{
  "num_hidden_layers": 22,
  "hidden_size": 160,
  "num_attention_heads": 5,
  "num_key_value_heads": 5,
  "head_dim": 32,
  "intermediate_size": 640,
  "vocab_size": 2048,
  "hidden_act": "swiglu",
  "norm": "rmsnorm",
  "norm_place": "pre",
  "norm_eps": 1e-06,
  "positions": "rope",
  "rope_theta": 10000.0,
  "rope_fraction": 0.5,
  "qk_norm": true,
  "attn_scale": 0.177,
  "bias": "qkv",
  "tie_word_embeddings": true,
  "parallel_block": false,
  "init": "normal",
  "init_std_qkv": 0.0446,
  "init_std_o": 0.0553,
  "init_std_up": 0.0638,
  "init_std_down": 0.0638,
  "optimizer": "muon_hyperball",
  "learning_rate": 0.00954,
  "lr_mult_qkv": 0.4,
  "beta1": 0.95,
  "lr_head": 0.00955,
  "max_grad_norm": 2.0,
  "warmup_steps": 0,
  "schedule": "wsd",
  "decay_fraction": 1.0,
  "decay_shape": "exp",
  "final_lr_fraction": 0.05,
  "batch_tokens": 32768,
  "max_seq_len": 1024,
  "doc_mask": false,
  "train_tokens": 271100000,
  "max_steps": 8274,
  "dataset": "wikipedia_en"
}
Each number is 50 + 10 x the weight over its row's rms, rounded and kept within 0 to 99. Layers, rows and columns count from 0. The size before them is the row's rms in percent of the matrix's.

# layer 4 MLP down, 160x640, rms 0.0639, rows 81-159, columns 520-559
101:41 61 47 57 41 48 44 46 74 50 51 40 53 32 61 34 53 61 43 39 64 49 48 36 51 32 62 39 52 42 49 48 48 45 38 57 43 66 46 61
097:49 55 60 40 36 49 60 61 44 38 63 54 37 66 36 58 64 66 57 66 57 32 63 68 54 45 46 49 59 29 76 34 53 47 58 43 40 55 44 40
093:27 55 47 66 62 53 52 64 46 47 38 53 56 60 50 50 37 55 55 50 67 50 37 34 49 62 41 56 42 37 58 42 60 49 50 43 32 49 42 52
103:46 60 47 40 35 53 35 74 47 50 57 51 46 54 54 49 44 55 51 52 65 54 50 62 71 85 54 49 48 51 49 48 64 38 51 33 43 61 49 47
104:54 56 40 38 40 56 46 47 49 60 38 47 66 47 33 73 51 57 55 53 60 55 60 55 65 40 45 52 52 37 57 47 56 56 39 51 47 50 45 43
105:61 46 45 59 42 53 32 43 55 52 51 46 55 36 57 48 34 44 58 38 63 56 50 67 54 50 49 50 57 71 42 34 57 45 72 54 47 58 51 39
095:50 52 29 61 72 29 64 60 58 38 52 54 36 51 51 45 51 58 54 51 65 50 47 49 40 63 63 59 58 53 65 54 44 55 55 26 52 54 56 51
102:49 55 52 58 48 53 56 49 61 56 37 47 66 46 48 46 57 48 65 42 56 35 41 63 42 48 53 66 67 31 41 36 62 49 49 47 41 46 50 45
101:60 51 62 19 56 23 50 46 55 55 36 59 39 61 34 61 54 54 50 34 36 36 34 58 42 50 29 53 30 43 33 43 50 73 55 39 39 42 50 46
098:54 44 39 57 47 38 46 65 56 61 55 46 35 42 58 59 67 49 51 33 46 48 44 52 48 39 44 33 49 50 54 53 50 54 47 60 49 44 59 46
092:43 57 56 67 40 74 22 50 53 39 48 59 42 44 48 54 59 42 60 61 48 32 60 53 48 63 59 57 52 39 44 50 42 30 53 48 47 50 43 61
095:27 50 54 52 55 61 48 45 47 66 44 63 66 35 53 70 51 37 52 37 55 63 51 60 63 47 59 57 59 63 62 53 61 47 51 35 48 52 47 68
100:50 55 40 63 48 35 53 33 55 53 57 58 41 48 43 59 54 30 57 70 39 61 57 38 52 57 54 55 67 54 56 49 49 22 43 56 51 47 46 51
111:57 37 49 53 59 48 67 46 54 38 56 36 39 44 46 55 46 42 50 48 34 46 45 50 69 50 45 57 48 56 43 53 55 69 56 57 51 63 63 51
105:58 34 45 44 53 44 54 42 50 43 47 49 53 46 51 39 60 55 56 47 41 31 63 36 37 47 61 59 36 53 54 52 58 41 44 71 45 50 51 64
118:62 65 38 30 55 46 42 42 49 50 53 50 33 37 48 47 48 27 54 55 51 60 56 57 73 54 34 42 56 27 51 44 53 41 34 75 42 52 50 55
097:39 43 41 51 68 50 65 72 39 46 48 43 49 76 45 51 51 40 50 60 52 33 45 41 49 36 64 57 65 44 67 47 50 35 39 32 49 68 50 54
098:45 51 64 58 49 49 38 31 59 53 40 30 64 37 53 43 64 52 34 62 49 47 67 52 44 54 31 68 74 51 59 39 24 52 38 46 30 69 41 44
106:45 51 55 51 62 46 42 65 44 50 53 46 38 76 55 54 56 38 68 48 48 52 43 55 60 49 37 41 45 56 42 51 50 67 51 30 48 67 49 56
101:51 72 50 56 59 61 53 58 50 22 48 43 50 60 47 59 64 34 58 48 57 52 62 62 40 62 45 62 50 56 44 57 60 53 56 66 40 62 48 56
104:67 41 44 53 37 53 58 51 47 38 38 53 71 46 34 47 59 37 39 50 41 51 50 41 64 59 63 54 41 48 49 59 63 34 48 50 40 57 41 45
104:46 63 51 52 41 57 43 55 49 46 44 53 60 62 45 44 49 70 53 53 66 48 42 66 48 49 51 23 49 46 45 61 47 53 42 61 36 63 52 41
100:62 77 52 41 39 54 48 41 37 50 49 57 62 42 36 46 50 50 42 45 47 51 51 47 67 58 37 56 46 38 41 58 29 46 68 61 69 64 59 62
101:40 55 63 45 54 51 42 45 39 37 56 48 56 52 64 43 50 51 46 43 58 58 46 37 51 47 52 69 63 53 50 51 40 39 49 51 62 56 49 43
098:51 32 24 67 52 50 54 56 48 70 52 56 49 44 55 46 46 26 59 41 40 47 40 53 48 52 64 46 65 56 54 29 58 44 42 36 47 43 46 41
095:47 47 60 41 59 59 40 44 54 52 52 47 49 53 46 32 67 57 40 55 64 39 48 63 57 60 68 51 70 40 45 56 58 54 55 43 45 50 58 49
098:50 57 43 55 56 25 51 49 63 58 48 55 35 52 61 67 46 51 57 58 52 58 51 42 66 65 44 57 57 62 54 43 51 27 60 56 54 59 49 51
099:57 30 46 60 48 47 50 49 49 56 62 44 47 54 32 54 62 51 45 57 68 49 56 43 52 46 27 40 54 57 56 52 62 61 35 50 46 54 57 60
091:57 52 44 62 65 35 40 59 46 58 50 53 59 52 54 67 48 44 37 54 46 60 70 62 28 62 65 48 79 54 39 73 49 67 52 35 45 40 40 53
101:51 49 38 54 60 66 51 50 46 47 75 60 38 39 49 46 58 39 50 61 36 65 52 47 37 52 30 63 47 51 58 58 55 59 34 46 29 33 42 39
091:40 56 43 33 46 58 53 54 35 45 46 40 43 47 34 49 50 54 39 49 53 55 39 64 42 59 68 30 52 57 61 52 37 55 46 44 48 67 60 48
102:28 60 59 64 42 39 34 49 42 49 51 48 51 36 49 48 38 58 39 39 51 59 43 37 44 57 47 47 48 49 37 58 60 58 47 62 58 48 53 63
093:44 34 43 57 62 74 41 61 47 41 46 60 48 53 48 41 58 63 42 73 47 42 32 39 40 57 66 48 55 50 61 43 53 56 51 50 70 54 47 33
101:44 53 38 59 59 65 58 39 35 28 56 50 35 58 44 64 54 29 45 45 55 14 67 33 38 61 48 35 35 45 39 46 43 59 45 42 41 35 48 49
097:55 31 27 63 36 56 47 40 58 48 54 38 50 59 39 52 59 59 60 59 42 62 63 55 40 33 53 32 51 46 67 62 57 51 38 27 33 48 38 54
098:61 61 49 53 62 63 59 54 60 51 52 56 63 42 27 57 71 52 51 60 63 50 34 57 42 50 78 46 65 46 45 46 44 43 55 33 40 72 47 60
091:47 54 56 52 48 58 52 47 52 32 55 84 37 50 52 40 52 47 59 59 49 43 51 66 53 58 51 68 53 47 41 66 43 38 60 50 45 37 51 40
096:46 23 65 50 48 68 43 55 33 57 55 57 48 43 54 50 54 44 57 57 36 49 40 48 53 51 49 35 68 57 49 43 46 42 40 39 56 58 55 38
104:36 47 59 50 32 43 41 55 54 60 38 55 48 35 54 59 49 42 51 60 55 44 53 51 62 55 58 45 33 42 55 38 49 57 66 40 39 37 48 45
097:46 50 36 47 58 45 63 49 53 60 47 53 53 53 42 44 48 52 48 57 30 53 31 36 64 44 49 54 72 64 39 51 52 60 57 63 65 47 58 43
102:55 30 60 37 49 41 61 42 39 57 59 55 64 53 49 48 59 41 54 37 37 42 38 23 60 64 65 59 58 54 32 51 60 54 62 58 75 43 59 73
097:40 64 39 39 45 47 55 67 32 47 42 61 49 51 46 59 42 52 51 54 52 51 51 46 68 38 65 61 41 43 57 49 71 55 41 39 46 46 52 67
098:60 50 60 59 54 59 62 40 76 48 58 44 50 56 66 53 53 49 40 66 50 70 55 69 39 36 42 49 40 59 35 54 50 26 29 50 41 51 45 46
099:49 51 50 52 39 57 55 65 69 50 47 41 43 38 56 58 62 44 47 29 57 62 46 39 29 46 49 69 54 50 42 36 51 61 31 52 55 45 47 42
096:53 62 55 45 46 50 64 47 40 44 29 36 51 24 57 42 54 55 52 55 36 54 59 35 61 39 39 68 39 51 49 44 36 44 31 60 51 45 61 50
097:45 39 49 72 51 43 56 48 59 55 60 36 61 43 53 45 36 41 55 41 55 72 47 24 60 50 53 44 29 46 41 37 53 50 61 46 39 41 63 58
101:43 72 49 57 38 47 33 50 42 65 52 57 55 44 62 57 47 73 58 59 41 51 55 55 44 61 53 49 43 58 57 56 61 44 62 39 61 46 44 37
099:50 32 38 61 53 36 62 46 50 54 49 38 58 47 47 45 57 67 57 32 48 44 32 48 56 68 54 42 50 64 61 42 53 47 50 51 44 51 51 44
101:46 57 56 55 52 24 58 55 52 49 43 48 52 68 55 32 42 51 42 64 42 38 64 38 34 50 55 69 59 58 41 63 29 54 54 52 51 71 52 51
103:64 49 44 48 60 49 55 52 64 40 45 46 66 56 53 52 47 44 53 58 36 52 43 52 28 42 39 43 62 42 67 57 51 50 52 50 49 47 54 45
104:56 50 56 45 47 40 29 69 45 44 55 44 52 43 54 44 45 32 44 62 52 49 62 77 52 58 41 61 46 44 59 55 60 45 49 47 46 57 30 38
108:43 41 46 38 52 48 62 40 62 49 41 46 46 56 31 61 39 58 42 52 67 40 41 49 55 49 49 62 65 73 60 43 59 41 37 48 78 43 44 53
099:48 50 73 25 39 55 40 40 57 70 57 47 49 54 72 46 63 54 56 56 31 49 34 50 59 47 42 45 52 51 32 48 48 53 46 39 41 54 31 34
103:51 51 57 63 50 52 40 65 56 61 41 52 52 59 36 58 41 61 46 58 44 56 49 31 35 46 55 75 55 65 56 56 40 41 66 76 47 64 48 23
096:37 67 50 36 39 55 53 61 46 65 44 50 39 44 51 61 48 45 63 28 41 49 53 42 60 51 46 37 53 52 60 53 48 27 58 55 60 60 48 44
103:67 53 70 54 66 66 59 41 59 50 59 68 59 30 42 44 36 42 60 54 63 50 51 47 54 49 57 40 49 47 43 49 46 48 34 63 56 37 51 48
098:33 49 43 69 57 40 51 41 60 58 56 55 66 51 46 51 42 54 54 53 45 22 40 57 68 44 39 62 38 79 52 39 39 34 53 35 63 49 45 52
092:34 37 40 44 58 59 62 59 41 54 42 50 38 57 56 34 56 47 53 71 48 51 34 56 49 49 60 66 45 57 48 55 53 34 49 57 39 38 58 60
100:62 45 42 42 43 32 31 56 53 47 46 58 64 27 58 65 44 56 66 55 53 45 49 49 35 22 56 57 47 38 58 47 30 55 49 39 61 67 47 50
097:49 22 50 48 56 49 68 45 44 50 63 37 51 57 56 46 49 71 40 43 69 64 44 30 78 47 71 43 36 45 36 41 69 42 57 77 53 33 30 50
092:59 69 53 63 53 33 41 64 62 54 57 55 57 29 47 58 50 47 54 71 45 37 52 51 35 27 36 43 46 45 43 44 56 49 46 43 45 53 50 39
096:65 45 54 47 57 77 42 64 54 53 60 60 46 44 64 51 37 32 67 63 65 61 55 39 30 55 64 61 59 40 39 51 55 46 33 66 54 63 46 57
095:41 55 46 61 53 50 42 61 57 48 40 30 37 73 62 33 55 57 61 27 32 33 58 50 45 49 57 61 51 53 54 49 54 50 35 47 45 46 44 61
097:66 43 48 60 25 60 45 52 56 45 37 49 34 39 55 51 48 43 65 46 50 38 46 47 38 46 45 59 57 45 53 58 40 52 51 44 67 52 46 60
099:49 64 51 41 45 58 52 46 43 52 50 50 49 44 42 55 59 61 63 39 65 36 66 41 38 48 41 57 41 47 42 60 53 54 48 49 58 56 45 43
099:59 51 55 56 71 39 45 38 50 56 70 59 64 32 65 54 49 47 55 43 70 58 69 42 45 46 70 46 50 37 34 54 42 46 49 60 55 50 45 52
101:43 34 49 50 39 61 49 41 60 68 44 40 79 61 42 59 41 51 63 53 60 43 44 35 41 35 41 39 43 50 52 66 43 51 61 55 52 27 49 47
098:56 47 57 43 54 55 57 66 64 43 28 56 44 66 44 51 49 48 43 58 32 53 63 43 57 67 52 40 60 57 63 50 69 65 52 51 34 43 49 48
104:54 60 46 53 61 55 41 38 52 59 53 53 58 21 56 72 56 40 36 69 24 63 46 48 51 29 40 34 53 47 57 53 38 55 48 44 52 48 34 51
103:50 50 28 53 52 37 52 61 54 57 54 44 46 31 62 41 42 55 43 56 48 64 28 38 43 61 39 41 59 48 58 51 44 42 60 63 42 44 43 54
098:50 38 51 52 47 55 52 49 52 46 50 45 64 20 52 71 57 46 47 67 58 46 46 37 60 60 54 74 55 67 53 50 46 33 32 49 58 63 36 49
102:46 41 62 53 65 42 53 59 48 52 45 59 83 61 53 62 53 32 53 52 48 58 58 50 53 45 57 66 43 53 39 54 58 59 74 36 55 41 42 60
099:70 66 44 65 50 68 55 50 55 46 53 59 55 45 50 46 48 56 60 50 44 38 49 67 56 56 69 48 38 38 42 57 44 49 58 46 52 57 58 50
101:49 69 43 37 31 52 33 42 41 60 49 34 41 45 44 50 58 52 41 56 33 40 57 47 35 38 70 60 55 45 53 42 40 46 65 72 43 48 59 38
101:49 49 45 46 61 39 50 49 52 49 49 37 53 54 52 64 51 56 57 37 60 48 70 36 55 32 41 58 21 54 59 44 41 42 49 60 48 65 45 53
096:59 33 52 67 60 47 45 28 54 57 49 52 44 55 42 65 41 39 52 61 59 41 61 43 57 53 68 39 53 36 40 54 54 31 46 24 83 45 43 39
101:35 46 45 60 55 49 40 56 70 45 43 45 58 54 54 43 52 53 51 47 39 58 61 31 47 43 46 38 39 59 61 45 49 50 47 49 58 42 50 48
097:32 59 60 50 30 57 57 44 30 53 44 60 54 36 49 55 48 56 66 53 48 45 41 45 49 60 71 24 53 48 65 54 55 31 48 28 40 64 48 49
105:52 44 45 45 32 63 45 54 50 52 60 40 46 38 59 63 36 44 59 55 60 76 65 56 66 55 37 38 60 39 43 48 45 34 42 47 47 58 41 54